From a checkpoint of a small transformer trained on Wikipedia.
Architecture: RMSNorm before each block, rotary positions, no biases in attention or MLP, embeddings untied during training, normalized queries and keys, local attention windows, value embeddings, an embedding shortcut, skips across layers, capped logits.
Each number is 500 + 25 x the weight over its row's rms, rounded and kept within 0 to 999. Layers, rows and columns count from 0. Numbers have three digits each. The size before them is the row's rms in percent of the matrix's.

# layer 8 attention query, 192x192, rms 0.102, rows 0-144, columns 96-191
094:516475501516532507461487517532448518504522464499491523537522460525487511488532477502516458475511469451483502492518544527497482526495552538518439533495483485498527548545514493525524517476480479462512493491502492479568498475460519466469505457511514492485455478501496485521493491533531485516
085:492498519457485488527495521471535514479487514495503526459480550493502540530476541525479516501499547525524509514459496505519505473545485460497522474512508512501532495452468462492506498539509537527507524501515497510490492498499482509532489506505488503486518474510502470487554497495458509507
080:495549484493488474538516525481535486470481542488517468472508553534521505489495516505470522520513470493522507539511502493516470499538491466486513548481537494498539476443509454516480494482533523465470475454533530500456457474548443500481521519511504468489498512506483506531476489489506496515
078:455497519485455490532532474535504496445503488513518493496535560515529503492502492524464574522503502525499523537490522490547454473536510487480471513491531496569472498449540433492464502518504473455505468479498502498448478488507481465492522513509512461486491515499491510517474538465509506543
060:514481478535515509476540497492518507497494484517550497535534501439480488552486491477494499521519492455502512504506542549556444557539506530471462518449510452461484509504521472495557507502507494487467501455536508460509497475528488504493505472521531518521465530516527518495514502522504509497
090:516487507510472534502454498509484510534496478500478529519461465482477451483513496532505510516461535497518501464500515484471543478493470480509529472542489524484526481472486538511499540501512514522523522549495503519500557481489519526522494491495494499480551456489488468456474503503485540470
093:566519519517496537513502469478477502557523542483479495490529500505492470541500485488516508492508510484485530527520520462502464516527526460552530487494494457503462485475507515482528491550505522528530542520500514503482492541507542521529466489514510503476522478493497481462484524526508543495
084:505505483490525536527456485477480531509508510510513502497501491506509526488492520526514525503518544491493460494482494445507502522482499482530513468502491487476489511494492528563478508476479541495457496489445485537501477515492484504485532529543455492502475481491492514517501488537509463440
128:486525481505497509553555531509501551522517459542527497512532519520536502460516508513483505543493495476470532468478522528519492497460536481503501525498512488526511519492542516507530535513484500477535464528469506506458500445517466477518530513495497532457490496470479529522465504519508492507
107:559471520524465456550485443536490494500466468519503514512481547531475482502519512513498510504494481494490489492541479526536501505501482443494473527513487537516523528524511505494527508524530458464464530461526494529515523462533502549514499467466541484495527492518488521522429489510489511531
099:487510531503479495559548483537491484497476484541536529510507535544539485490503488492486503498489519491506545488481546509502493443463521477470533532499509513533495512469554520506518481498516495512558483543467505536491510484509489523513457501497482536507507504512483489481466480517493481495
079:500476497501488492516509515526562482463487479532531485556495509441480469519512512521471506504502543480503487532506486474505534482501468503450498484509456510480544506440521510499515525486501481486508476496510522535503517458489431439508519522492516514550529509539487532515439528502531462539
094:473477530507524497523449495468530517513446520516501495484488500524477540491468505450533523441482517503520486469492474541464507528475472443477481526520520505490483487540439568490505476500458527502463497508462473524493482481487503499486523493487494483504515460475510512508519500504532509533
090:528527517497507519465463514528524536516536504481525496522500507519497481524508528508524499579499495532506483489491499494533534520464507530538484507492562451516488519578464517517513505468490549531529500522492473575503521523456530521487543511484469528474496500522469498482496510510484518484
089:503496454499511471500478520537510495492471490495519486494482495483490516435518502504502515558457520557530525495516480497497501531481498480484499517528502522544517542562454482503470469448517478506476490490507534493491469508472556515483524494509452472479480482511494490503474496501494519485
116:482490500499515485507504533480521471527477512487502469424519498503496484560471524519533505517511534521480469537498472499497516482488487556481572547507511521479471487522497523502477488448542550509494521509510477498527463520497543459484519522468484523507515513498483493540473483491505439477
095:535477518463497525467484495503494491470511502489511507511491496488537523531481536523491483521491558515524498520468508518524482502511540487510481475475532478487528513492443479486517496503526542518502508496503499521495502484473478490528480463507478500512459482502519464496552515518456504536
082:452556474509461487554518456491543475482490503506497479471535540491505491484509490488447533520483522510529536535506528459522484481557457480474504502498516494534517454414512492492461486530525513490489499490499519511433501491535488486500519569522488480494557524482487508487490495505500527505
090:498487480531467508499557452542490486517515475534515460542541468468526474500502471531485498492487505519470494504517512513510468517486522536485496518491504496490485512480536496489474497504508485484494481497480529509472493506524510465479515511502503490490494548478531511506464515481520491532
092:512525490516490506458502432528480495507519500488516486536539465448511468530533457498474485527488507484477485509517530469498455544497509543495494501475454488501503509499512518508472510492506482504533520476491541509490513499510501475498512501504524484503489535497501503510471491481528505520
094:531488547523520557512472476561512542472506447491511523546530488472517517467461513514517499514487473539537576485474525484515510510489494503454498468463511541503496550509509488482524525480473460502534529502488504495508469477499507537481498476486511514567479494504498487501505498452482509501
091:518487509478521472470474518438471495539496519496493527433471517519457533520492517468544506502508508484523496488532471528494507461487466469525512484501531518487476516537493523493555503498500523504458510513483472508546494518492519522493454525487529518507505479477494532458567496537491492462
077:500469504516469486503513516519493513518493531530513507526505481508515461467537485521489494524505496444468457465524522496478516466458489501509494515528491487525533476507503501544468514524523510460479496531537506490447546451510492490530528515506513460492511521500480501538424521537502472558
112:477513471512523483514531522521499484466502490532517447518512497529537503445523455513485503488484462466499532517469490495482515516515545479488494516505491435537529502505496524492530502491493492493459454505489531471481469487529476478503529482520444515496492495464489544582462490500481479498
096:526543537484500506459516516518496484464467497507489498480437473470505481538487512491537505529495576527472499466494471491467510517490464476485487496502507522480483495572513514458540539462471521517475501549484512531518505526516481539494511498516505511550477506517498488504511505481484521523
093:510518479513486518479499504523467529519507492489523477512508475490500495499514504523475493549456494456478509484529529471506478514494517517537493515484489449493521462501479496499498520512535501475483493500524527440468499431508496490505505514516492467454486526471508520528471518529496484474
087:504512501560515506505492531445483509541520520473507470497514496526489490504461483520522510529516443497458487525496484496444458488495500524516523544494429533495497464491497496507500531490522537479535503512542547468478493500505512490510481518489493494490511516515503526551505561511535470494
121:494522509496515526527538519485488517496533501514517525471512519540528499501491526526509509503526471487502492446534543549499470442442509527562449533469566509466446485451536497492511506502458490515532468526470508470484490494528542513515502529503522516512489532502524524496497513533501506518
091:519478494526463497542486466475510497509484478496506510469496514515500509496457494532509536481476492476526507534491477534492496500543464461469539458547418498510494486507505503494500536536529471465498500497500496475495454485533489503495525468497463467476525502491515476508489503480508494494
117:537536535544509453489545468483491496534557553551473520495545498555527501531519494502478510495471477490501482491504491496477502479469483499545549507511504471505496457470476511492476517519465515468501500536475513471494502464483491519530516522474458487503505543482533471513494478477480471545
128:504522522482519533553566497490497564485511488553510538549506498523540508435515502531496510502524490477477547469492515533513511466474525488533465482496517529497485516492533500496516502520471492504522478518449497479456510463506454524517513499506493533481471488474457509511472510503498517515
087:463441506495465488505507452496474514498451489495475457547499489467499501473498478505484496472462507463485532534453498501525527514457523488469488491485494509534502503510508530485493493477497495508466502483518497518446523462481492462455465483535508489504486475446492499508489500511518521480
091:507510539525528457510520509499491522470545520496504510531500489535511558517505478509489504496502500483489516506531492524550486498507494488537544510495444545504510484487489542528542505515534459436543525479533525482439485493490490475517490518484457481526500512473501504478456510525490472521
089:510470508431544512496470514459476517481479515492501445511526507499497513525500524543474469495509515478500508538493500550532521507461512512521534477482485463497513471481529515497574514475474504519498492546464505493503495514499497478504471463495516483498509514480534518518511496536497451512
093:473478521509479537509502509466467499513544513525466479467484519546493521498479469487532526500529464487517502520507539460463477492474472484566442497503494516497506509500495542515481519508410516479516496518475514536470552472468514534534495498485469485513501555510504490513492512492490519535
124:472525501491487554489497499485506534519466455465529539531516514482504505444515481458505513534548494472507536513485513495522494517501526521516494499478483507519519559511492495540538512504515519499543494465521464487500524497488499485547518502519544540501501488491483505516513546533492520521
092:512497464521513522495477523516500517458474485507503542537460497498516497500514536527480524456494540538516544460454509558516514529523506453451488465525517526476496538487481449530529485483547468529472480523481499480475478518544463491513510481542472478488503493492518516495555474470508496459
093:525496441519495497456477515527476472473477508504482468478525521451479482524525501485498488568480478480505501459511507539496513515483515516474492502490506428495470523483489492474502484450480495523465481509496472477524520514474541454514536484480542486473517499501540535475504514545485516498
087:549488473545476482518515466501513506510466500506496504497535512525501473535501521496489457487487533502488509467515506521527504514514523487504515523492469472488539511479481524480550459499504488465458481502530488480501472481507511500496518551505485518474519500462561523474512462507512497445
074:493496475505502485462501479481441515552525505465509501471520524485451496523511489466516481547468494473475507488562514478510473527520529532516488543499496481524457505512462504507485500485530500481475499482527504517528491469504520493508502484478555481449483542467477521532497512528510496452
088:509491496486482488506498473535500475487513506538526486451486511488516457504513514492502507501475508466568479504464461546495510489457463538450519524478490505510518440497504486510479460496535467506507509501508523505501480518548502498530495484502485493514470460542529484536495477485499505501
089:439502517466479497518514510544500494472498489537502521514486482540528510484554491497473526473494482507548520522502502479476487472541497466500526459519498516501533483484537490478501506556498488469514481529492535508455525466483454492505480477496446479508495539512507466512483537515514452552
144:493476492500498459457440504517504469468482529481468487510458453504474513554486511498549474465501509545525467525552480484486522502511473535492485494478530511486467492523461491476482455456520503496460541505535494512509508524501536477439458498513480469524491527511526475481514484501527502488
078:472503491498454500521524479537517460507489477524494507557531488553539434474526480515452496465478515458514526496507528491457517477461517498485522516492513478509524498491519455438515494491537480504493486503506503542455548451514460522485519511523472510480501504460455448494468426509505508490
161:528499492525521491519549539456491517506551540524497501457519505533506493526482505498512508516492503483475486455487535523492486470486511496558491525498531464474467484443533524480493510509433511514509461526469532511450489477504478500493515535480482493479510516464467553506488480488472469493
185:501519518486495490506534498470529493481493556517465526500474466518491529517497535508511490492543497504503506469564502501491517448494458504530462516474532512464495490507487500474502459488453492494503529513479501456507494508500490521461481568524533537551475519481502481455496493505517520516
092:485513508474461487463494520502502488502442521462479489497495496533478517544494449487525540488487467523503519458498454520476488524502483494507538506508511502470512508481475472508453474498486494548508507503527473495445467512515502508517493523478464513475487487503511479513495495464440476505
121:463504487487505511488461513507526479465463503463466498500465458474474519525479511501558548466537513538524494538520482479463509494542480501503493468492517522465481495518476512446479474477490487517480511476499510477501475541477528470458454485509461489521521496492519465492544511468522499467
078:513539472506536516521512503521508486542512489518533509497526482488514504482520488537479487488496448494508536549478534537505476461493511492542496503497550466489523531466520504456481543566500506493487492502512506484477538445498473492520520508503528543487527486504495494454467519498488581535
127:512526505518531515473462503515467492524528489470511461515536523512507490461495466512492509524446481453487529489488478502493464546466537510515504506514476459529491471491480492516503528506529500503514481506518496496473537442476487477523552445486510490476502495463466499522487496518455493515
123:492546492472536529542538541510520529489483451537545511524506501508514517432507497517483512549528479517480548490497509511510513488486524490503484509492503513533532517507525511506535512520502510493530481520465481495498502469513463494527515493501539566502473498486491518530470520514490532530
090:481491506479489558521493480471492484565501513512525527437506509505486500493476475428530549494519515494507482525499519469478478512526494492493522508521510519530471507492503510491448500538517505521517489509483490552522473513503515505512510508455538522534523481506499505506475537510480545527
119:483491499510511450466473496526496483514505500446529467490498514513473533532487519460517506497457517563511481508497448453486480496500507516526496544468517508534523484502462510469483503457526501500559492516501548519513513491481505470496487501468518471482484512525520516504540495518523452502
096:472517510524506485513497473524504492494481427505501521497509485497545507419519528486505519449528490541494517510483460538449487503500485468501498508490523539484542518519466496465519481500519493513475505474531476449524488517483507493483518510472507515551503496507534451513488501474534509505
146:490520513485492517555577492486507558509515485546527530528514509524534513451531512520469520510513490495485538487483533497521489469463516470542479515489514514519518500471526526505491510535449496490537470508459511466469490462506470521541493515507507542500473496486484515506465513490503511519
101:460536459540479539492501482510489542555504475505534483501520512481480496511486548517492516537514497467483477523492486509525482537526502526496489469494484525470507525476497485513546494521530509479454502470516504520483477439491508476504538532479487518495511522501540514461464499529495505472
103:532497512475487502532496481519516504517491556517512495522516519487519468489501538488484517446504517468479467495493472503533549533514465476452497488523500508468530492514516475537504510513518511545490511478472518473503477486520447491480449509513503495506493452514506472505498508481513489489
087:524510488541478512499482494480483533509493548469491516469499525520513480524505525510493517529491486503522530478453488484500472498525480513517473482499495475464492468495531475514462492520469498516538496492449536447513493521519503528525486522499465489450482486540498521515580462470488504483
095:503420486498466445507504505495500493533535486513534494497537501509531494545448472487438478503501516472487493530499512501502502480467481547467530542485508511490526436503496467478498484489493503503510517521570492499509508504544513522475496533501475465508490519502519500488489464500515468512
090:474482509514493464499496470480491493501544498532519489480533479506500452506463501512513562508504490456449508530515522525485500513509504520547549506481484503478474450467528498548528497524544522489491518481499495495537487517469509505457497507486495452500481477485503523520478526532498455489
129:495533521516463481528540502502542502476504518533473507524480466541511527502494524503530501511541482521512509475569517507497525448471485501535484523471535511489519497492488497479507461474462496481536541536490490483470500485503484519455481544511507539519477533480496488482476499516512501519
088:513519524485491496555495529507515497462456485522510504493478515554537508488504497530507532482488470505494540466512513528508487454508486450476490464507514474494501472482541502470485508543483458512537499537465468458473504476523511530519499484502500521518525533516498517511476481477469483516
089:501508506455496484513525513478503478475463539475474492454528499492501501530473525502498499511535530515478484489489471488484514475510484506487541497503517541449444493525499487460476461438497522548480500493469479501536489574474506515467517522496469494502496479526493478499526452514510424469
079:482536521465470538550550499499495461497469500504507523520536515484517475499519493560439537501536494469481530536471532498529478470545508538515508491521475535498490521446517471522479516572531493516495472478466535474531510530493465486529529523499504469472524510504502488519497523522500495519
084:475518460498495473529506510479551475503477511482477459486481544464543481540442485457518514519506501514524468461521483502487507473483485517509527496504510514472497419489498480489465509497538487545467494477523540517505464531509460518517484551479500495538529536492514545503465502474466483487
084:499458514536527497457480505500448529546542483527495505533479465500491472466518511525526467470490482472504494451476489524485533511460555517528497478521472501533487526555506552477514514461449501476500514528484469502498554484502526492507525441469506493484495491469480521480522461541522479485
085:473504485505444519532507458522539489471478511501514507502542528464532505517487471506462540517505487550495501512502526474520462513530465521469505510489493513526503494488515496504466489516522484473542482459510529511466484470516497495505487535512502509511498566524502469503447507454519503549
098:515487476502511514503516489485443496519546515509466486500484486507517484522508511513502481453460534464496506506492535500510499516497573527520539476502486487465480490472512532495488528536508529526525524550469510513478505529505529478513474489483490475458499477507488502478507476528506453515
106:492496509462514443518520546497522459475473538472482516454460528565497532533494482464515535464513496507513506520518440529487515473508475493504492515487549498470475503511479476488498461483484510522514507489523483502509451531471508519478457523494500492517489483535505488502499475456507503484
084:533510519531503494519504519464498511517488469477457510460446490513449473506494522487546501469493496487508477479523452502472527473511456489520495486522494501455495506476475503535520549501516488528507502510502465534558519532492531508546480522518525526496540458519482507486500489503489534493
110:501494526525537528545516508518495495495488467510487513443512545486519528485481479482549546455525490538519567500502514511475460503521509481512481500511498509518487483511507503533461526490457506471527481550467496481522491511513507534502479511464549510478483492495514475495509544482529539532
087:514486539509504544492488500485545464480505490519502495526464447496529497472501502511519536480493496535529518505500508506466551469485477506510478421495481504472525450505459463520486507489507483522508506501477529475528526522494513509531518492498558526492524507529497462499528498464509539545
147:446494449495508501561525513510491525495524483543508481516506525526537528437510538525502516491502481498481501497459519531503472506476542476466481488506502514501478522532554527492545550512486500476497452493457480490485481455537472462483510527513524514469508510468498537492502505534524474500
084:502538463476472480493545528508502513504485522496479556494545499490518490507550470506509503468475513466519488485543500483554513521487496488502527494486500524519533490463514518532525478504531487520518514498532544461485505504501538496537466498490509520505522475475509477505483530487484508488
108:486544519514512454509507510476484481510504457495505512553508528473514485481471503522531493536490512486500441514508509541500473462522486539474484474507517505438527472534556508505532526519510457504542494513496486527539563515522455522485528530474457485478480504541515516515437486505530506527
086:483524488472510491509477513481496483499531508516531490528505506518500498486522544511483517506475506452525487502437479537496495519466496539468503477483494467446433514535518496495538525503508454519528516510472473499520504500525486517509487504494510552527499480536506506484499423485527522494
088:510523491525465527515490502464500498506494487473499506450538550504503481513470541487512459509477538516529494509513494487516484506541524474485480472485448470520519497484475502515523465474492504498482504541481541487514506548517550510527456511476460508494493464496511482468534498499497479527
089:528464525502508514502461504508492515510482456463517451466518485534501521494479448472535476523514509542553481526452481506485493504522478457511480512481542497460483504501481490495478491461514478499492510489490471497472520505469512473465543525451567499539493485510512496511513596494473528508
094:476512525498479522521507473511493482486513497551482520544511464507492514452527436550488480468549488529454501465519493506505530444485514499485468511520551503533473484517493497480539448471476512525502494529469467506512494521531478509480473485563523477553532456544489519486464483470511534503
095:522505526479536528535504543531506525491488522522509528519475525505523484454539513498532506496514457515504547498464485502504508489515498448539474483520481482509514516491491507495497578534510486477510473516488538530467476477479456517532490515518500470467498484498562520521447507505505522497
087:530505491512467539484495510533466480525476473529522499518521473495493482465509455449488496506517450489484500467483533513495516529491498552507510513505451506559466535527519523530508466484490444488494485496503497513493525499521529514483536503475512519531482514517480495497469499482551527494
083:480487519462570444491480562487477515496528494493479528467475491524486531499470515498512506488504529475520495510511476532473518503484535478512482482512520499457500514524467491506534509468481530507503513494510462503557478499450512503525505458510528498487495452497512520501514494535466487489
087:496484516540503526471499429520455507541540494537512504545515440478495462450515486522494479476462502489494499453486504477479529521466529507519511487520474497546518526530508555461501517499493506505518499533475494495489554499498523465495522473498501494498512495470492511484487485526512485499
077:479522520532528459457509477474490454535509494458489524496502449512459512545496516456553496466478502526491497499495450474464548514517499545487477489504498518497467505532458524511518516479491530503486513511512511524524532518492556479534497498522500492484523498524532515457479499541456519487
097:482485499493492486490525495550528506454482519470495491500533546485538508527524474497470516476508465529506527517525527460522467534536514523459513530514475495512524484479518455510462469507542516448513504466536539497477494491496488468503522504516499459494481537515515478543497528468529468556
103:462485506495507450509522484475512508468468503480514501456514513511507549507491494470535507502524488512500516500496479532498465532519473496523492554466515487553494532524522522478555452519507518458480481435516486458504487451513495509490559529467530494513487548460524563486524549519494490517
079:527542515562509546532496479537465506519539499523525521534501452510503462496503518547459542546493507494483522512498518454521505460478513510526542487523476527517517504440489486515505493540513501494513516514481542470497510479492482501530536509499496493488534503472530489495464518552483487485
141:557502513522482494442459483445496488527508523448499514479481520490474492579466526480503483498470482447508483464516487501475501488489462538516486514474485493487486472507494476522494456475509487522483536500546486478542509515469532508519492511479501525498484480508510520479523479477491530493
089:534514504490522511509462484496503497488523491510530459526517506478493485521457536490503492521478540452497471524506441529489517533465518533494491471473455476515490489500523503506504543506493500517525519528484469530517499536517479509473472473500486536515508464516469501469540451538490524535
090:499527504574490504485529508494500501507487501516498520478519519547508478474529506523506528525523507474470491502496528467486497517504508530493466493495499526497498504491563489500483560477494468488495496509530485489501500456515480498497485507533524495469507518478448497517481496488518478520
089:489502517506472512520516484473517536492488498497512520488513512491536538449490512551490494475515542528447491476510510495474511538529467479509485457529503557520493504516491519515484507497518554517501524490505488459493506502505506524518506492521520499478512523516509479479514505474519485526
128:446499502487523534541508513503496533520499450552533512500483492542531525420546506521451476492529479547449541500479543545467505496482544472491473469498489547508499521529502501481538502522525514523492476514464485501494486461489489482492526479534485494507504515492517501514512523490496490493
090:514488489490487476512516530474488482479537455513536484478485494488507491482477513450567503496488505504550462489484478505506515460522460530468485513472511515514480495505482526472531458508509501478541522483555453487474532512465510507464494487528491507499494484508491514449488484518496550525
117:483532522492506547533524524506522497471511502509505515517470526495521471472497544563451500502514442479439552524503529509534530483510516486515493478533495493496501464495513494503535527509496499508527477519472507507529493518525455496503489492545487480452513524509502496537462503484511450499
138:554480504517520473491448478455469492535515499491516510479475486523487541518460476441551518516506517495505472481495483510462535465496493528492515492480482536538456506553486488530512448471478515511537520488501484449517500549475544572511492523485499503506496484498472471471510510497504522487
095:484443528478524496525526527482513516477488495524516483455477506552530557501546548480510482505469465547498548509455468495498509507518501513543491538523458483528512510487461535511453477488536481474521499496512518467505465482519470515507487475477517542517497509480502516485439467475474493507
089:498484522518518474525469524524465465532568473508527559490496519524479506492516485445490475477488462482484531505486470530497505484497498558491492522505499497528474485551467514550557480505456508497531490547509506435559521522508541529514484500496508506522480502487535520507473507478505509506
080:462529525491455504487502514516508471484528519495489516477545499523491478517526522511490459535450522489503523534518462412478479527525529522541484492514515477499532493449495517542484478467529492534510514491519494549502509491507503523492529498552427473501489494475477510492464483538491476522
113:545512487459485482495475479465501476491530550476518492500500496521468471509517518449521530503491510497504477498519500522522489462499495526486516464488480513511487554518521520524504512508488513494567518496512477469513471515482501529563498465484512512490507483508466517511521442467518508522
104:525534448506488507434519463488488511521516509473492506533501482462478503531499493533509505486488506519490495443492530501538466549508497499461469522456493503471498526489518486490491485532496470509483521501525530518548455488456513474525496489489527508477476486552521509483531529511519538504
090:520451506500483505547440482511475466468460496517451481528487515488519526522500504515489517473485465510482572488497468480492512532490469468458491529511487536485444478527518508523536526512473487496462509523484518491513505470519449497472484462494526465493488487482524508470496480498504471509
099:502512514533472463524501500532528486509495567514456503432504503503513497535504521500473502503489475480481512513561478497497497542489504510463511478520501484456501500520519526514504537501519480500519491511498519500499504461554477525524487542471494508463496499461525478508502511502500479493
090:525517501548501496482519488487489473532475510504443524509506528475481525549495493528480486492487524503517514489581513494529501548487480507479491477511508492510523495528493493504516488495514431501445509479513511486487503472528538513542452472477505509505494503525522500478525485510514489510
088:517522522527566461523474481526475471513542534479550515501514499500513493482489460500496517493538467488518498530443496480508508496502521501530534500503513488483527447453487495503476479491505491518516511483531492462509488511505482551519528529498500491493494486467491445541450462494467510503
086:508541525494547508490456461477499495487506565469458496483487523496497473563479532460479508523462502459496515467517491450477478505481480515515525497511488512472472505493496473501488511499463489519473498509504507513506566475519519498493522500478473523453488505462465467528541470546495449521
090:468541489467474506492462482464486480480503522473562476496542506492468484510519483512521533521508490526496483521462490495543499480512511527491525505489461497466495484491499477470461498516441497492510517534513481487481494472496488468502515467546456499413491497478473522518499439535511499500
105:473521469487466494472504505487490482481466482460476526540497490451511506511501522488457457488506534489508480504550493486527470517506464515442482491505527497463457500533519530495501523493512468492457510517528510514472514475501435448502506495488483460545499515529540516519517490477510496519
097:507509508480498545515484472496515561469497542465467501487478477479527512510507539550478544519542500482483518474533555503496472553505501473501516486494497523451479521456514489509498522515513514512502509512449496525466482517459481505444567515482521526511514495504481466485544531508528532469
152:446505457494514516558529525518494541474507499530518488508518540508548535451537511528509525504507470513482540496442511516521467511479551449502479512518503502508498512491544535498526545503505489469491459510453496488476466439523456470510521499521513512467498508463509535500479509535498476486
140:486469484506481505471555534494513526499520472526505503487494485473513513482533514530504481495525499558497509479514484537466461494493508519468459507491531540503517509473526503498529484509505453478531493530522505460567487463495492466506494478475526528520473525545518491500484530543537534519
084:500515488493512490478444474501502462514559529498466498494487472497501472527471555459512458580486498465500486501516526488501502506481467506516473495483500440450500486545488539519498539498455528509496511479512538506485527500527520543483478508495478510518459513502499489488522456479497515516
093:515505481478544498539491486533480509531494517542531513531484510511553538445509467464522547509525431491511565497467521509480512481496519488488502489512458538518515478537504483509483510500465491489522473499464515447486486498502460525541495524536487502433499498483506461495484496509496508482
105:502483518542543491473489518541516508473527506483498499449491458511451458539489513489564500479483524562542498518516476495470498486490476498539520533472535447509503516463479540471526495494504525474519505517498497525530493478466544510508523513462525512526488500474507486469482497472500501513
112:541473493512509441512503507492501515522508487490498471500496537511496496521501536471575518521457495484535458463467478511490497478494466542490469543484458483510484510522502563502492501499522453474522502466543510495512512507498532521496496563443510515476483506503513533432474496506497522497
108:496421494505477499503509520462503518506501464515465517485481519483476472508516491532534482474511553517505449482537499540477479492464526528493480497487535513531488519519527493541565483507491496476497513513511501474565503497463573497495515497453547516550486511485494511472508507496518501463
096:501490542499492527503486503510502496500528518465493533454515478516489476487468445498523498509542484528500527521515534426490523499536512488557506458513494436506490494482461510493456484503464509490536500520502509503500479524479506503491472474489464484473502483488486415538528520484489507488
103:520518477522464473458493492490468539492510512484495525501523498502481507523478530487532481474438532497530451473514509537475487486480473518494497501473525524499483491520549481561530507477468499488537496507474485480552488513507544523498521534505494530483475463522527521485512506462520493492
085:500526516521501484469504510466509508514505567453496519499518511482485513544487533480488499537478490496490479547481474452498484500502494552545486532521480464505482488484499472521450489499473467489505492511498496492507494486501472483531521508491481507481480503485507498572498516524497473460
160:538515552489483489466483481511525450498488500469485497497488466475459456546480475480500462505503503493524490538562471477497538487526441532514513495502499491478517478485442489502458473496517494522529542503552508529518536551489501517489477491488480478513498492544501471504482481481486531529
096:557480513556528490468453502485465516526503500483551501503515513492512500472513494458486486520482498528447507452498511506492493519501504483489528545484500474543512498471494489457544456478537495516514519485453541498518495491511533493527513464479483533536503488521495486488513501520503498475
099:483481510524489479484509509501509488473502514490475491467512475480499544541515552533529477536534519524506481519526482480459539511515501555503518537484498457487459527476501517492511468465483502517505519506532522490538452518462520533474503534464552533553499510458508514496494519530497539483
072:496509475501467535491520477515534527525512517474469523501530463512483472499521509565475507546524506498493488502526537445504480508499497511548502492516481497525523514416538502501478527543514527460505509488501525479471488437502504457525487486481502499490512532498523487529462520520502489506
092:502524481514466466473512514470526512496513469494490504475517501496495525518519479535503493468437528489534497483459491512497488553498472475492496506498515433480510493480501579487490517501515496531494510476528482505525501489528492513500533519514499506506485528517508536461478528433502535511
090:491478510527469465500519550490508479486528529473467494481493485524497522479522480519523519453513501503535504474520497463495463497557477480495520506513523486453492490497442511470457474461465502491481506503498514462495479551568493479507507534510554477508485482527526504489494460442524520556
134:508467511494464486432497482539505471484471496453493511528511456474459442536507483470481470479486515497544499525525464460509512516526448514499526525503502490490516500463446477488459475493520506507461536460557512509516517514483529471475499472500472469525494498524515483525485490468476486515
087:507476527478510477485530510488535473473535536452440505484479496527468490531470470478500488484485461526530547487498515479494504427560449496538488502523509473501484487475470524500473493510463482466524501524515515485497512505499488514525485482461499495485497510515536489491493500474487494546
114:547488518547486543488499467519480506529537508498473490454512497488473494552485486516520499537534494548492487516575525465459522512519503552533540502474496498555484471455495499508522440509518556501488530477538497499516502493465552529485471515464484517513493528501487459478516514511513493501
093:528549474516503506535497492514490521540507514491506519573510508528531517447474499502498509469479521472487486486449527451476488511500486501475500487511431476512485520512513510501464511554457478532468508496514504436473502496515477490505524519446482496511501492496492463527556486482510490476
086:481492492487479498436466498523498469495495453509478469497492475485517519522468508500496480522485514522476491488511471491482526557510449511480477498500534503487482513501492504496475496490517518492537523480485517484542519533516489511462535485499428551485467508544527537502506454503457527499
092:458464515489509524427455451518503503465461499484488529516516474473542547511516508485511467525492534472490508489509526479425545502500478500493489481505479512493493499459515519521456513516546509521474527503522533504499493505501528490476521433478494510492453511511550457494479502489454468536
074:506507510505542466444516476503481496489480516489455508552517485447491514524533472487522457500481507522465528434487509515481536483474533475499467499512475495459477494530501464500488516481499452525516524479482478494546529511477530500535492488524495516496487471487507532514481460491485471492
084:510479479522483530478513451523508517484495489504547507542522500507516463482500440509507517507493485537501510511482554445519491536511503568501526499504450493555511491471548495455470494498479477490480513507486523510480494489532512457511534494493506477507466500487507463528516510459516488512
084:502557538440471446554481509478502464514535540505467522508498514524463530511494504503454497492493518489467500472543470510502493485474484468507465501493569477501475513555457501521508510509480526473543461493494490481487542499518464517519438497494515508500516494520519514471474468549497512505
092:484507496488481499487528472528531495456454503496508469489539535486535552489517479485507523521510478548513533524481522493485490529535497513484480501478495505521452495516520476473456476485492479485482528460529515523483470443546500497484519465488501483531454526499553495517517523444520495524
137:485510472508505524531506497511503503462488498541539453508536514492562521463519476496484507503523466542497545503498561479516471521505542520505499529482485493536478473490539492480482486502471507462494475494463527482481469462542494466501546478502509498504456496489503502534529535465540481519
093:550527493511496484504498508484457515547521500509481544533466533512483490503495517514452539492497520495474496472482492547559469535534482495473521502508493497493473503519517476484492485533495516492504500482502551496457536509483427466528528549506446422490514511505470512494478442531499502491
129:524470485521469504494487482484508510509527517532486498453494504455467483526578481471500498497513497527502486497507507473507483490496499522487500500469525490530487538499522533548556442485462523512506527508467528534504480495508549539513480534527489495472473505531481472468512496465521523483
085:493480453504502460499540525447462506506466502482502481507549514511507490482454533492515507518541487448484499476468504488482511525514534525525492525516485498485440530505476527442502512505512483464504492510473497506463523478490511498468478512498486501516535522466512539546502471512461441455
093:485512543523455478542512534517489488490505487497497556491482511469490507491529517528533510521496486479476532487456462548489543464503482514519517530521472471484466523527511505492494507541538474521486470505478460489498483454510468517499500511518517515475540491500486510483492503482479553504
081:542499511417500465464444510518494459520491476446466492483502509490495512534494512492530454516450531501526502468487431510525490539507470526474484501481580544493461482537502509490469488467556491540509503475484516535505516548490520486454537474493519508498458528530532499510475472483509534520
089:483489482470543511499554518509495539507447485479498490537498520541528481491481505514491503480481510473500507504441513526475512519490538472527526521552463511465512529466516480473491508525497521523469492487531479486495484518452502446477536503500540494472538513420502511521493540500495488504
091:504557521505469476560486477504520489507448522523505510505475552537524511499502527512485511498535523474444469492469473485512521467498473482515528492501490524529480453522520491515476530508486484458549493527536486488507551493528488535473442514519522482486547480538490465482461494514509522497
093:529483504498485482454473448488511509511470527474495454494527496472464508559484478465496508502526528485499504488557460504523522516487486525480482495486493496518447477534490501524482494471492520498551512483522470511513544507525520491490495492490512495466472533550539507531547497504501495501
104:546489508497490490444478522524482509515482468479541496520520471483507458516493574518485512526540514481527482483491483496482460522488504540498476456472517466496496509491499531484497540453501513514474526507507497539490554515445495441531556511519473464521507484494474556517501489492456490489
091:479502508525484483527484554479508531515535477521512463530507510502468497481460486485477508477513460518501514531525494537546469512458521490471469472499506468513490501527527449445549480462452515489546486510510493508470508504538476483509515498501489517499534495505482517480529470535522575492